Each number is 128 + 32 x the weight over its row's rms, rounded and kept within 0 to 255. Layers, rows and columns count from 0. The size above them is the row's rms in percent of the matrix's.

# layer 4 MLP down (transposed), 2048x512, rms 0.0281, rows 1499-1504, columns 0-255
size [ 95  91  97 104 104  95]
[[158 159  91 162 162  81 147 125 115  84  97 136 139  72 121 166 149 144 130 151  77 118 125 142 151  90 193 151 166 111  54 177 137 143 174 135  65  88 117 123 174  97  37 101 157 129 116 108 141  82 136  99 135 123 153 159 145 147 169 159 171 161 106 113  79  89 135 112 132 103 136 110  53 118  61 124 153 112 141 106 141 163  83 123 172 132 127  48 136 138 124  99 117  48  88 100  79 172 163 144 121  94 125 112 143 194 154 106 105 116 144 129 103 124 122 141 139 116 150 160  92  65 144 137  95 131  95 142  96 111 111 122 104 104 119 136 153 179 164 114 139 105 156 128 124  91 119 128 143 101 130 158 118  99 165 100 112 187 169 117 104  78 143 141  89 124  97 139 119 126 104 119  80 121 171 155 150 183  51 133  87 141 174 119  77  92  49 134 127 137 106 163 160 164 147 119  59 138 119 139 111  76 102 107 155 157  86 155 202 125 102  98 136 154 113  75 126 140 138 107  67 148 120 136 129 100  86  83  88 205 156 125 160 122 218 111  47 111 142 141 122  93 172  80 119  97 139  95 127 139 176 117  87 146 135 135]
 [136 161 132  67 114 170 157  97 130 158  87 108  97 133 131 107 155 172 139 104 107  88  81 178 174 131 181 105 192  93  33 111 122  79 105 140 122  93  73 107  80  99  90 112  87  92 163 135 156 125  69 160 107 120 143 171 126 136 139 142 144  95  82 106 145  77 102 124 137 173  81 133  94 160  98 138 112  76 129 157 172 122 105 101 107 107 127 165 211 125 149  92  92  95 167  61 150 143 159 121  89  91  78 161 187 126 139 146 119 131 136 137 167 144  90 136 152 140 148 134  62 157 109 118 112 142 104 125 109 149  65 112 145  94 201 157 170 125 149 171  85 139 114  81 151 104  90 106 126  80 149 187 122  99 141 138  89 151 145 124 129  60 129 175 118 207 165 134 166 117 107 107 100  87 194 141 133 148  93  83 138 145 127 166  94 107 149 159 118 100  99 129 127 140 107 154 103  97 124 117 117 154  90  52  91 103 130 153 196 123 103 125 169  97 145 154 125 196  95 129 102 127 104 170 119 171  83 117 156 175 152 136 119 118 183 201 108 122  71 147 126  77 177 157 187 156 135 120 159 114 117 115 126 108  82 149]
 [152  72 109 100 165 174 103 161 143 185 150 114  94 123 118  64 174 126 102 161 146 107 145 103 120 116 127  80 156 108  31 108 174 154  89 178 135 130 188 177 154 123 138 138 125  87 142 131 168  95 180 172 159 125  68 104 153  97 139 139 148 148 136  84 131  96 119 104 155 158 143 118 147 159 161 135 105 168  83 113 124 144 122 100 101 108 123 112 149 107 164 111 115  86 130 139 126 137 181 157 156 115  75 100 153 112 131  97 191 121 194 132  44 148 102 120 127  64 163 178 100 174 188 156 118 127  92 144 119  98  63 193 100 139  98  78 113 165 185 162 191 209 105 120 126 167 147 104 119 138  87 145 129  50 117 113 115 132 142 108  84 141 131 162 163  87 149  92  94 158 127 127 181  91 168  84 140 113 131 143 153 164 118 150 150 103  59 136  78 153 155 107  72 141 126 102 148  98 144 139 103  99  94 128 119  77 152 118 126 119 101 127 188 165  99 129 124 106 104 127 104 181 109  79 149 189  92  55 131 148 168 149 118  79 106 125 176  70 129 129 104 143 119 117 124 155  94 146  84 136 134 137 123 134 129 139]
 [ 93 111 161 160 132  88 105 105 136 114 173 133  89 110 125 148  60 142 193 161  81  98 130 102 137 124 168 147  91 106 200  94 151  86 110  60 168 116 123 107 168 126 142 180  90 103 123 146 163  79 137  70 125 154 176 128 174 121 152 142 133 195  93  94 182  99 155  82 108  97 114 104 152 131  93  85  73 140 129  74 142 169 125 109 160 134 108 160 129 113 171 107 143 134 106 167 165 133 137 127 137 137 173 168 192 107 102 119 149 126 165  89 120 160 128 132  97 119 143 126 182  80 178 154 167 144 128 122 173 129 122 160 165 167 120  56  94 147 135 121 109 112 130 156  68 116 134 132 134 142 135 147 171 112 133  64  96 115 160 155 136 114 128  93 138 145 173 154 142 131 148 135 112 108 120 174 129  75 173 132  65 174 100 140 161 206 189  85 144 146 116 103 122 148  85  93 138 138 148 180 214  95 186 142 137 138 144 139 103 132  97 134 141 133 128 118  76 100 173 140 173 169 119 106 141 134 124  89 189 151  74 134  87 159 113 169 128 114  94 132 150 149 102 152 148 113 156 152  97 112 204 111 106 122 101 124]
 [157  99 135 135 142 179 152 128 126 172 104 138 168  87 115 177  83 117  44 166 123 112  58 118  88 106 104 143 129  62 141 178 110 115 118 118 141 139  86 133 170 153 147 173 157 152 144 105 101 159 123  75 137  93 133 124 127 111  75 123 148 137 136 159  83 106 153 153 105  60 142 129 121 149 134 149 155 156 132 104 108 130 100 118 122  28 105  34 135 108 107 115 117 189  91 102  45 119 145 111 131  98  91 172 162 103 105 137 155  90 134  70 204 108 173  75 111 101 149 106 107 130 100 142 142  50 144  57 130 132 146 159 180 167 128 148 127 147 157 138 126  82 100 178  98 122 113 142  75 158  83 156 161 173 142 175 165 164 175  97  91 137 154 121 165 155  68 110 172 143 155 172  89 168 125 165 195 139 112 117  87 120 147 110  90 125 125 122  81 127 114 154 156 111 132 116 148  92  94 121 117 152 120 119 130  97  81 139  79 107 139  79 118 139 108  79  92 124 100 161 161  47 168  91 116 114 108  89  92 107  84 132 103 157 124 134 124 148 150 144 165 183 112 178  94 150 148  96  78  79  97 144 105 123 134 152]
 [117 114 138  82 156 146 135  95 136 179 155 101 137 139  82 114 138  87 150 123  93 186 164 150 126 138 131 125 134 160 128 149 122 155 111 130 145  88 141 154 137  84 132 132 133  83 122 152 156 103 102  95 203 112  46 135 112 152 167 136 134 154 115 106 152  83  87 127  88 181 109  87 177 134 162 149 198 122 156 109 118 109 123  78 140  97 125 106 178  89  80 152 127 113 134  77 116  55  60 131 122 161 131 192 113 157 186 164 101 186 191 127 160 135 103 115 128  93 111 122 165  89 118 141 174  91 141 158 130 120 147 146 106 134 122 151 102 173  82  91  94 154 162 135 150 135 112 146 144 110 111 232 135 187 159 108 167 139 171 174 125 176  99 157 146 142 133  63 161 141 174 163 119 175 170 184 132 130  76  99 128 144 112 103 159 175 167 134 128  86 178 142 141 101 211 177 104  97  59 132 147 172 110 131 164 138 101 148 153 156  99 137 115 127  93  92 113 125  84 141 114  84 133 100 147 113 153  86  81 101  95 141 120 142 177 130 104 170 154  89 106  80 200 169 128 132 130 161 135 111 135 113 136 134 130 130]]
# layer 4 MLP up, 2048x512, rms 0.0304, rows 1500-1505, columns 0-255
size [ 92 100 104 105  98 107]
[[134 111 112 123 107 122  95 130 192  54 122 165 163 159 148 104  62 124 108 185 181 170 132 142 103 150 125 139 116 123 111 112 107 115 102 145  79 198  74 130 143 107 108 136 199 125  97 147 183 119 187 134 121  82 154 111  73 157 102 118  94 123 129 105 148 173 131 148 103 159 134  90  83 156 158 131  94 144 140 157 163 148 135 105  89  97 134 144 139 101 107 124 164 142 122 126  62 152  87 104 127 136 102 115 145 109  74  87 111  97 134 141  77 173 116 154 132 182  73 116 141 127  94 136  84 125 124 119 137 102 168 159 146 168 118 160 135 124 142 148  84  74 180 114 142 152 123 120 160 148 110 148 120 111 111 114  95 130  97  93 128 196 116 188 127 103 110  67 144 124 113  86 127  50 156 141 114  68 151 148 136 135 162 105 147  50 138 140 120 135 170 121 211  88 162 137 173 127 231 101 142 155 129 185 159 147 162 148  56  39  96 147 118 157 124 126 138 155  94 103 169 120 176 158 168 122 127 173 127 179 126 131 131  85 102 143 120 154  78  59 160 140  98 125 156 128 109 114 141 142 112 143 142 198 152  86]
 [192 142 114 137 159 101 139 189 166  58 187  92 148 110 175  91 171 111 165 138  91  89 112  98 132 127 126  90 142 163 120  81 192 156 121 129 147 138 126 112 116 136 114 120 179 141 153 130 141 154 118 125 119 109 130 100 146  90 143 120 192 162 151 101 161 140  97 142 141 149 147 126 128 142 149  94  87 149 159 147 193 159 115 134 114 146 169 146 144 165 152 143 149 113 169  71 100 169 148 125 132 114 113 152 219 167 121 131  97 159 139 126 130 186 170 152 152 111  97 146 131 188 123 126  98  79 169 133  89 111 107 164 108  92 118  57 184 152 143 155 119  88 180 126 127 156  91 138 119 180 106 176 117 186 105  96 166 122  92 190 107 111  90 161 132 143 151  98  91 212 142 135 131 103 136 100 116 125 171  85 176 113 134 160 109 144  95 109 110 162 182 188 174 133 183 116  99 140 211 184  93 131 123  89 115 109 139 132 113 135 139 116  83 103  62  96 111 174 136  71 169 146 102 108 111  99 108 143 135 120 117 173 169  92 132  70 144 145 128 161 151 112 145 125 156 131 124 107 104  86 172 107 199  96 150 108]
 [116 114 174 115 103  75 113 101 145  74 111 139 157  87 106  79 158 119 152 106 142 207 170 138 114 115 155 103 111 122 143 165 165 146 184 130 171 160 155 147 127 123 155 182  97 107 129 123 102 109  95 107  82 126 174  96 144 151 149  83 117 146 132 102 165 101 119  67 164 134 152 108 172 136 115 113  68  82 125 141 157  54 135 116  74 111 155 127 140 158 177  79 102 129 171 123 109  89 135  67 143 213 168 149 182 143 148 142 153 119 153 200 147 143 112 133 187 135 220 144 141 146 103  62 209 104 127 159 159 114 144 120  80 148 118 120 129 147 150 130  85 106 126 125 109  98  63 142 124  99 141 201 132 119 120 156  63  92 167  63 160 122 128 197 183 116 152 120 150 184  76  90 155  97 172 159  76 165 111 136  33 166 122 112 131 139 183 168 189 166  69 125 121  92 133 117  99 142 169 140 115 158 129 117 142 189 101 146 110 134  88 125 118 112 133 129  91 109 107 142 233 167 128 177  79 117 139 129 108 112  58 150 101 158 114  87 148 100 118 139 132 165 135 173 126 141 101 141 127  80 159 193 177  97 150 105]
 [173 130 144  99 120 136 121 122 126 178  54 196 176  78  87 136 116 102  83 146 184 146 161 108 171 112  95 125 138  93 122 118 138 124 128  67 116 121 113  90 128  79 121 128 156 133 151 182 121 132 116 141  57  87 134 100  62 141 136 154 172 114  91 143  89  91 133 151 114 177 141 166 110 102 101 124  92 125 167  81 154 145 122 135 119 141 115 129 169 174 119  73 133 117 122 195 100  96  84 131 101  90 124 107 166  92 143 126 104  75 143 165 134 120 128  92 165 141 156 103 152 142 137  97 101  98 173 161  90 162 122 132 152  95 135 107 112 126 157 119 149 161 157 118 113 120 105 117 175  55  89 159 135 131 141  78 156 141  96 168 146  80 115 139 216 128 142 129 141 137 145 143 162 156 100 125 184 135 158  55 110 101 110  86  71 163 163 157  88 152  80 119 173 110 119 119 131 158 142  82 122 139 141 115 159 105 121 144 125 201 128 124 172 174 124 125  49  97 174 179  99  70 156  96  38  79 150 151 131  59 149  71 156  77 158 103 129 140  89  92  12 116 123 127 152  97 135 112 134 117 137  67 173 122  98 102]
 [185  73 136 150 135 102 141 133 121 165 151 118 144 146 127 171 164 116  83 111  69 178 114 114 142  91 106 122 108  96 144 147 131 203 120 129 150 145  91 107 135  84 129  92 142 117 111  82 179 193  89 124  63  69 125 129  82 113 128 107 141  97 126 158  94 144  85 118 128 144 150 118  57 163 103 136 121 153 135 122 115 141 163 170  87 120 125  88 117 139 110 114 121 161  86 138 144 128  80 141 118 150 193  68 106 153 165 118 138 103 112 131 152  76 124 105 115 123  90 131 127 158 120 103 104 135 137 155  96 139  87 133 107 123 147 171 183 165 124 156  78 207 144 168 113 107 133 108 111  60  54  97 107 124 119  94 137 115 124 128 132 124 122 100 143  65 141  93  78 152 180 139 111 157  99  66 120 138 100 135 175 108  70 179 161  85 109 165 148 100  49 109 134  78 128 118 107 159 119 141 105  94 153  92 119  74 105 159  87 117 173 154 163  96  91 123  98 109 114  86 165 169 118 129  64  97  93 189 137 173 118  63 209 165 110 110 169 123  80 147 155  97  56 103 139 135 128 181 108 150 183 151 158 128 135  86]
 [141 158  92 172 108 126 103 123 167 122 125 138 120 129 140 105  86 105 102  52 143 143 147 136 114 114 108 107 132 173 140  93 106 131 134 177 183 111  95  77 122  74 119 185  93  36 114 100 114 116 141 119 101 196 127 131 103 107 145 107 110 135 122 115 118 110  63 119 162 120 119 113 121 138 124 115 106 115 103  62 174 116 190 145  97 132 114  74 106 136 114 103 171 141 135 200 105 128 151 151 120 100 181  98 133 140 112 215 113 103 132 198 131 119 110  91 187 172 162 167 182 151 132 179 107 154 139 150 151 122  78 187 188 177 107  82 121 103 172 128 152  51 114 134 125 164 121 119 120  88 158 124  78 101 140 162 114 133 139 119 114  97  90 110  31 156 151 139 130 141 105 156  99 115 134 105  98 153 140 127  93 102 107  61  73 116 118 107  73  80 135 165  48  95 154 122 157  59 134 133 140 129 122 138 138 135 202 127 108 119 102  73 105 150 159 173 140 183 142 130 171 139  93 155 143 148 135  96 178  85  98 116 147 136 128  80 151  96 151 198 155 127 177 145  95 112 138 129 123  90  81 132 161 131  57 173]]